Weights of a small GPT-style language model, trained from scratch on English Wikipedia.
Size: 2 heads of 32, MLP 128 SwiGLU.
Each number is 500 + 50 x the weight over its row's rms, rounded and kept within 0 to 999. Layers, rows and columns count from 0. Numbers have three digits each. The size before them is the row's rms in percent of the matrix's.

# layer 4 MLP up, 128x64, rms 0.115, rows 0-99, columns 0-63
105:486550508570451402488454534495521495556612414424519519569474578481552480451447535545513549482512546530464527543457511566496449469499401527444560459440551508508434534556640476486527470426547495
093:530522378547430560508523502513479478470540462464522410513509457534537531460524520500468509636512455533498475491566421578433518510483511535485471502439467601536428455425559429492408547497420418
102:517610516444470473542537571466624494519437542552438420512507555470425534476553528517567525545462532501546497427464418531516496547547458520556486413467420545582490579470545514438432528562479521
095:465434540531429452517541535410539505485435529446544616508456481464590482540474546581496555463428549470508593541411455527476542469541509434474463579551515470612536511469524459460583464451505492
101:493537501377452495555531491461472551508482485474444504517534478467457453517444426556480527601544471508466475438560541420524485517483608544488539494581495475444499471622498384485507600518400480
113:555552562451539463522456515533530542518424573473465479529448455473511555468494438520545474476480491463566473505513634455568509499568442468481474593568458644447565542491570543413424502495490516
102:549482528494494452425566460508561466445505546456546569468471449581523469520485454502397378427468555521442486550554518425546514507477472522528489392476440419464586501472505413463412465459480532
107:533494573408466481416461428387554453518456436483373529445492474459514480428418487525524485456495456495504492556493496475553472449554455498522463455605449518433460512517466460463410530434439437
104:527551523519428424517462484419579518414444542434482498609502564499498479442482440535556389414474485487499555437432481466405475460535544516529443453511553488546505537480515581586455494479556556
102:476562504462544542522462558504525413468440607487411480515556442502583513491493498616455502508431447541472428422562493540457440460520448473543435479489555432503501534488370437562465554476511511
096:448463482514429420499624524474478531476551531582512480484465443479463373404542525497544459547396437427428445432456552476492507574500560421492530518448540481518532510473450520444483441455525495
107:467454533464489499443508415543434462535559425437505620560466610628420548475481509483499486557471516487458529494470564478546513452473463501560520472516530601473424557557496593458510485466540542
096:448505591458454569429427378463566447564485531482526526455467455594430455512571419601547566545587451444448551486502529547512492513500546563548517467490495436459516494498518500483581488489495446
101:495519487422493509601446503599465476485508534601560541453523465430551470441482523572447423581563577546435512496528511450451427584508425523404586505471509473494549477489501529548447478449444509
094:488446512557530452426550410451458509493463515525517509493491552491485485505531467327597496558481561499471500494464523482515440462497479465462475435545530523481439483532376447357514479448443433
108:472559429598421517545570562433483497460509493500614485513470486548516498569486460590517458503493469501572440441553599424461473534506549480466543469441559482557550452602528426531544516552506564
099:498481558519541493494415541505552435554467465539464420506495432491559484540580500614459516448442450574467518505602509439560380473472496463516491532406551451482484474475498596466500528433594482
097:555417425507449499553564564496514521483420554497490573455515435521493468461425479556590554533574482464549520489531428539460453472347534480453475520504528535542493521462560492497463446507472639
102:517449589437513440522403406585468559499454523488538532552489525440551473476525560536561471529519490585522547510532520491532518436502596539566446474473546525450558540576467584463512596408522557
096:476569466569506514500537503531548476389551569484432501435508483579470480529516602537428550592437514501510420571578521442506437527503440517453431462539402467507533484478400504515445464496565450
100:422545516601527619437568540498424578457490474530567457467579578460570500508543535525549483489542481445523483490494469491493464464473461477539523511604486591431566409505496549478432485567562475
099:579546430519434539552485533485511452511425486456461393428432452514463537426489463505495526466514481455495567500422489446478589517505453553608599479486427599569521543473488456529522461478483408
106:490529435536476463458540500590500548542473487425477469584469462490526552582512467486574517460521530442429467551534469485511588419588573540583618545551535507459534468499520472385538496553564464
101:517491450530496547454465451504578504468442529519597513445502576509503552519482503577526502388584601443455566530500513518495471496540537522560457595445636439493488534487515570461502498449416426
099:532569540521548531479512422505496365542469463508518440475407528496557468497502555393518483517536535457459550483534395550521435577523448423455509539498450508529454470575443574389532510539501441
106:498479436540562585490492493604456518443517472480568490458492516531572477421519470534452501484418513555470537632465499495442443551466475600413476545549477556383504451510452455556552447526448501
101:385533509556407553485505554484397486471523547621557509551490547473425476560434486489516541499562478508524549566431513528524564486515413414510476545560544556475407471578478484504496461436492539
105:534593494545492561464514499504429579584432556580551556467474515445504443601409557506492509504478522589458604558425541561493503498516458497549512528541533547465527489516408499554495520430594520
099:544442495410595484566534553523554488491496435545496476508495512494519431546449584512493463526521445530552477478568586465495493542519573434543454637486559458506434586464549555596585482457484494
102:442521533526484524484494458489455596484428466574437461453572505527557585369525463535586589479484405499571509521423482521585501466526454483441512483516525544456586461511462513435450565464512444
102:464451505493519485429430505505527497463561495550576438577503604553412461514578462481494567554594502548565545498431559535504574433413459467533502474415482550440494529541477549437434573504518541
105:469521649537529487495495561581452524562522495499528481550441509545444492439506515472426507382568568487513398526450397472586416516523467509546509503503578482540508433560463546558487497506537540
097:574564508458448493411407525442476463445455525635549511565468570403485460561517498535456494498516555502548467432568463453528503463519498450536496460514424436549423465505444589492504436507577501
103:408491473515525453474508501417481531633627501516473469538480492499490527361541505481547591569433514446550481503464481489503498560591468530543500479405509563495570548495546433460446460496462476
087:478435458517512493516520554435503529580501543519524488506504510504576537410565562549595465514510428552528556557519465441569587543489526438456434540509431546520439463526629463514564450538394468
102:548540540531477525545521460505507513476447503503433462438487496511512507455541475515568558406449559501493526422450463558372564359580477492539447448567442445486433481479400534523520467585461510
104:463544438532488560461438469448442511451541498532571418531417520595468574525532565468472553531518516482520437554519554575564539579536489457443556536450613521429537596512475504455414479503514537
099:523531481467340403486437480535553444493457559533538575571495498477465546509434565495406542533495480478470493557452542526510559466547528468530486437612484562439510444591545521434461467455523500
106:532488510376469563508548482541472473454487505541532435366449539539430511482549486511491490495612603517530540536452495479429508465503419503455481438500488434572452466446559434551584482470533578
102:517490527571467574440546486540502536579555433429510541534510499491459503526479515590456498473455459451438436543481449471553449550521458476494435422546450448501625523540535462404535382544491588
098:482516542514454499492411506543471507458522390464580418457450446473573551437497476454498564426504519572571510374439519405565500579462403512433553465440478510486531485494507448509557501464510473
099:444502490511506437482554599457492547519525523513501466482488512525565519383547584465576594488376489484469518462413438474487545467535576533532424499537405496434429547441542550431464455529487480
104:500627476456518484496439506385507523600500486539391440531559559553511518527482555492436486522597529418543499482557565469528563526460544550547548521517447512488451513504492420554507479416510405
102:481473502479522409519407463558442584539427498466544520498444495511506489471513589546575575520409416453451495449530559493506547519525467493429532526550472608455472501511479448475428576526434383
097:536534516364551609580462530559515499570502427471575546523442465487484543460559554519533417481508473471564557525528500484472473484527464482501545419585483387527571498539468412552445508523458537
097:506499428513435625515459580473490457542605546485523397460494550527455503458523470565472465427565449627506471487563484507542527557536516429550580565474429522450551510493555539514429482525490516
091:476482468490486464537468475476534514524403484473429463577467517495501478589395449524462509601588599539413520586449466540535490472457496482477515466564570527525484451490352554472528425468480493
103:438470565451523543489424537493557590474503498566478517409497544468501475512481514504418422425489494562491463594528452420566476583456548507481378533454430444448472510463593512423470473550520494
105:544434534572462464478454535463514562430436576467581490523446466550417557542489501505521623517582489457557433499466503538481499553465462508510583447423536480541496455617470455412476527449556486
106:508491431518453580471460513477404418576441531507485561437580436544531426596535445405464450513493485532528576435540456540604535466460502497537563397478512501495457470481485518485558494501518587
098:541516525535504450484454439400548463547555502474449544408543533509495453585441487572519447513538502612547452467512562571473576458491542485500424590428415431522518457469452409483556513493501451
099:507441430533486519523517507459447587507558524411424544513471475515464519439572482415461531489537545547440490529414436524567540492506534507435447570534445396415467540535429533467602568535558492
104:461488556553535524550488534620433469463440411434382493466483574590479509423459534581428491425487484497518482428518445528565437466476463482475477581542590506541572533509534470502544456504515499
096:455609469520483433498563441495529503529478584471527521434436442540506487554404504512560456486520534488390553516524616473524500406441529478425461429468448483526587578575555499488491548464474495
088:487482527479407468488479420513504540378464522509496576463492440519443527431474512468486486535473483502523468501528518453592475523549557479606459451406487379455618449440592522561463470474539502
093:481485501469477520405521422575542526492440513590497510540545520566589385533520534493468482537514503488446473519517499458425564400579583447439488511521552503563344515455498522436508462491475521
101:399537478520508493443501488498612469491456528538563518585609570437458532406500590519536574526473477496513437558556481556551488479421465580545474487467468466456474443548525479552458522582568452
107:536535482499612480559481505521452499439406538468569543464545510580483611479603518540431507515465547595514440512427569576426538490530551468542485514525563494537498455455497498479458422553435435
107:482571443542472596498553634605445464453517519504543487487481503507437468482527564607583516580494529534612440485393482482489449466485459483497460531571509502519405477512496497488472471547447459
098:546423520434462431473427532436474468446441555576527460447371461525516440509470435492471501620497554460468535437526451476458536496573445554540528482465469440499519584507488479502546433395515462
102:498542594494501594465505468500428448520518470495549522423519466492442472472507476563440477550546568422557562451515520505478606597542499458483605590497404569474571534471434584510519505527493467
104:505424540551487492550522478618500477551411497468530589432460494398549521510484574579515449385496506471552488519504448492551535453467473552501527560484509345569535517521498509563523453542531459
102:488556485507522587559563603473507485447403482519454533495541564494490600451590427535575492560518500564426531428493457481438591500482572537555488432475464561481554539439519522478477497540463582
103:450483507565482436471492519501404469421440516439520529505482508550455602537524452571391509496518538442530593557543445491493524533369579503513515533549448514443430573424563524459488459552484500
103:454517454485616531501568546457430407440488458429468490531481474429555514568545469555499475521425508531518492476458504452435496414423511473513457563439559431518559489345480515569532482525503543
102:534415514548475567441543427435466529465538453477463494419468526514485430497512543473445518555571461433577467409624475479535402490489500504391599524467552496542520475471498495508463523539410451
088:526558509461489432401459516485514591531371522665512514481425461544498546534492549411518505433535448480503508522542492484565525459518476510562487427556489466569521592549454512580503496533538510
090:576438488523550521410481503457477603450475473540517519536444418529471552516479593486507546461522526468560499442494424494516479448535563392462456467516527572405510494404517600505493518600428474
103:483497622476488494478451482479512461522436504561525487553427508472497522507471379481633493558545492496494558534491447516464524567532595521631501568480491540462440597518500590490470580511546503
096:529469543513549500465478464484571538493522455583456473561513501500473480464579525506503490546573455381566499447604573515494528565434592493453598512407536594467518567440512468558448549528552480
094:471557510511449553445519578495521507451514530487445471491406542478481482476493525488482597492530486496500459670556476566544496435485550480546577464491541466410377569502620519479568515483489482
100:450385542456399466535508532544513402527506531507542420421631570512494563467444475556562423455475493564544478493510472515512515546500463529405520461490521562425540530512461470512535553441499421
102:468439419408529610495517460513475475456547496541553505443556486503543464444474518462442484449538410512434531416589530425608459390487499469526450448520530510478451525550514536491409518418487521
094:601517465450555498443512522511527432479546472434571438465446555509523447561554518566532522543505615382503455528486458519495504478427523533535506614471451545540581517520545414500563590476488465
098:506527465437492488521588553556511497483464592425478525475487496507524548438462526483557501445567423444508389463457464484478650477452438528433639470417418552520515482514491517511461532503509502
103:450495496572459428580511496495463544553498435562516481468525493404552512475574617508550530549573492537503451503482446398412559483490518485509415568476487543529507480529557375420455460528497441
102:533437465488445550505483532400557547473416400389529574504559462472550534470489485486489409475574524519571437433496513461436449494479551398502487428487523500551483523439569456523503601543500531
104:501485546532522437559496564542419502505467401550408496474495465411551497477418563528538466467507503516484531502347500471541495420467454529569561506514414534442542451566570458527498443565553532
097:447613501561544462525469470495444476605453469455481467410449517537365462637471413526519503499552504478469564530451502461436536452506430560452528563472524437516465556526528551478479478476480521
102:493541465456494475476543605411516441467497557409481466548387422573473536511539507421535504526519498517396515458466425447472623418453433487493529463440520487518474458437515503524491429500558542
089:514489416505492439567549526450517440551451485539497365404550544553473476556507451605554519528472576435504445575510544434546493511570500495539470491527481429543537562527485574454554547464418469
098:505506526511581537489430490574475437552484486554586565452467452524512548441593467484503506475496570442557571495549556489494483505453461537586501419564456508466503605501445441467409587524569419
091:601545450421549535424521479586422560484532525411505523517474463465520534385474597509500540526483508530510493505487465579482586535417558476563480504487511599439493369473466469469504503522459511
104:449469476507485472451533535604571476383498464429488471537503519524525496446419466579435518451431451561494583502501581509461508460522416491546516504517531415550503505565499422410541458580576557
093:579491520532522457579498567516483495504414482481382435544430590541617558485452504519517429484444436445554513510546459468466576488591556485443547564517495458438460550501584482554448513514493521
104:471468503507590494546542522429528522554516504484514482558502577500606492476438525533476414549466573454587463428514543504441611557556515477466504605517539531485439484488562451449575520425407452
091:484518485554434448492515467524555574618496458480451478481532524506601497546543473535521475462497495523527484446576592490517450548556598482522581424462541598436401435530556404452497469486462497
105:521487487534523425438530603439467529525431576554554495499473601501459416472459444496554572532483476561588494445560549526508504493488466429533583464575583457562573532578553456498463506500553550
097:517445407529525544473537493523407553588487491504537524447545499517585525534492471529558571601457544603432454591553493451517520501450515527515569448518480566503442492524468518425436492512402598
092:529456497538511446562393481540395488519556560554491526528517529469490541545486461445536490515498517461478540478449570415561527586523530595549505576540407593540499494541544599506493472426561585
094:463455495617496516488598445508578476533456607480458529533568438549584411443439493490522532480541497428490518543504474530447523521505466466448481556615479515484445395460567500490418569484503477
104:506406478505445484476574516493470471483426490559463580539597540455436466465488615534524462519526583538503484501557528499538405445505524486497561510473426538547402437545572466529410478459592461
097:544508513539458444405498505469482451561494512514519504511567429523510464437414513509512452576595563487515529539512552611480556448543546586495574537368552516486482509461540499564533404543572459
100:368556488391487604592510579420537546489515451475456510585587528478441479488477502453464416579524507450482527520552553523486575484580555514479508533437588481519465474509500491511523531526548545
107:489572485559579467479500599504445487485634471497567495562505495494594432466595503515548523511519468441501524473430606475554453428498491524421475527488560462478532573426528493506501463400511568
092:510480467628467515550544526465496576572508447539578370456500484584472533547557521543521557467524464523454528516520477518505521504485475510536468479455451392554536543332561501442483545534505495
101:459444533377459456533498609441445543523517524520548545458521512538417530532570421479469523513483583470591523503426543436432550549527481495587480474558444549548511453556410492454572474489495461
103:503481444501379491575397463509457463506510461534478439497454512493585492580494450581459546482559476523476527570522505549496437511556496536386469537582428512554526446449551508518509510449609590
103:512507531450556610455492555465522506546473565537516497451531444484428480449429406469530464571506457413548506516625470472485582538485452545465521527492455488506433432487422526437544458449392440
101:501394510485467375451500532439521502550536465434460484515590520510533495502476554501557528531407461532487537518526442563518500581607377504502473489531456526555442480566623501531541484570483537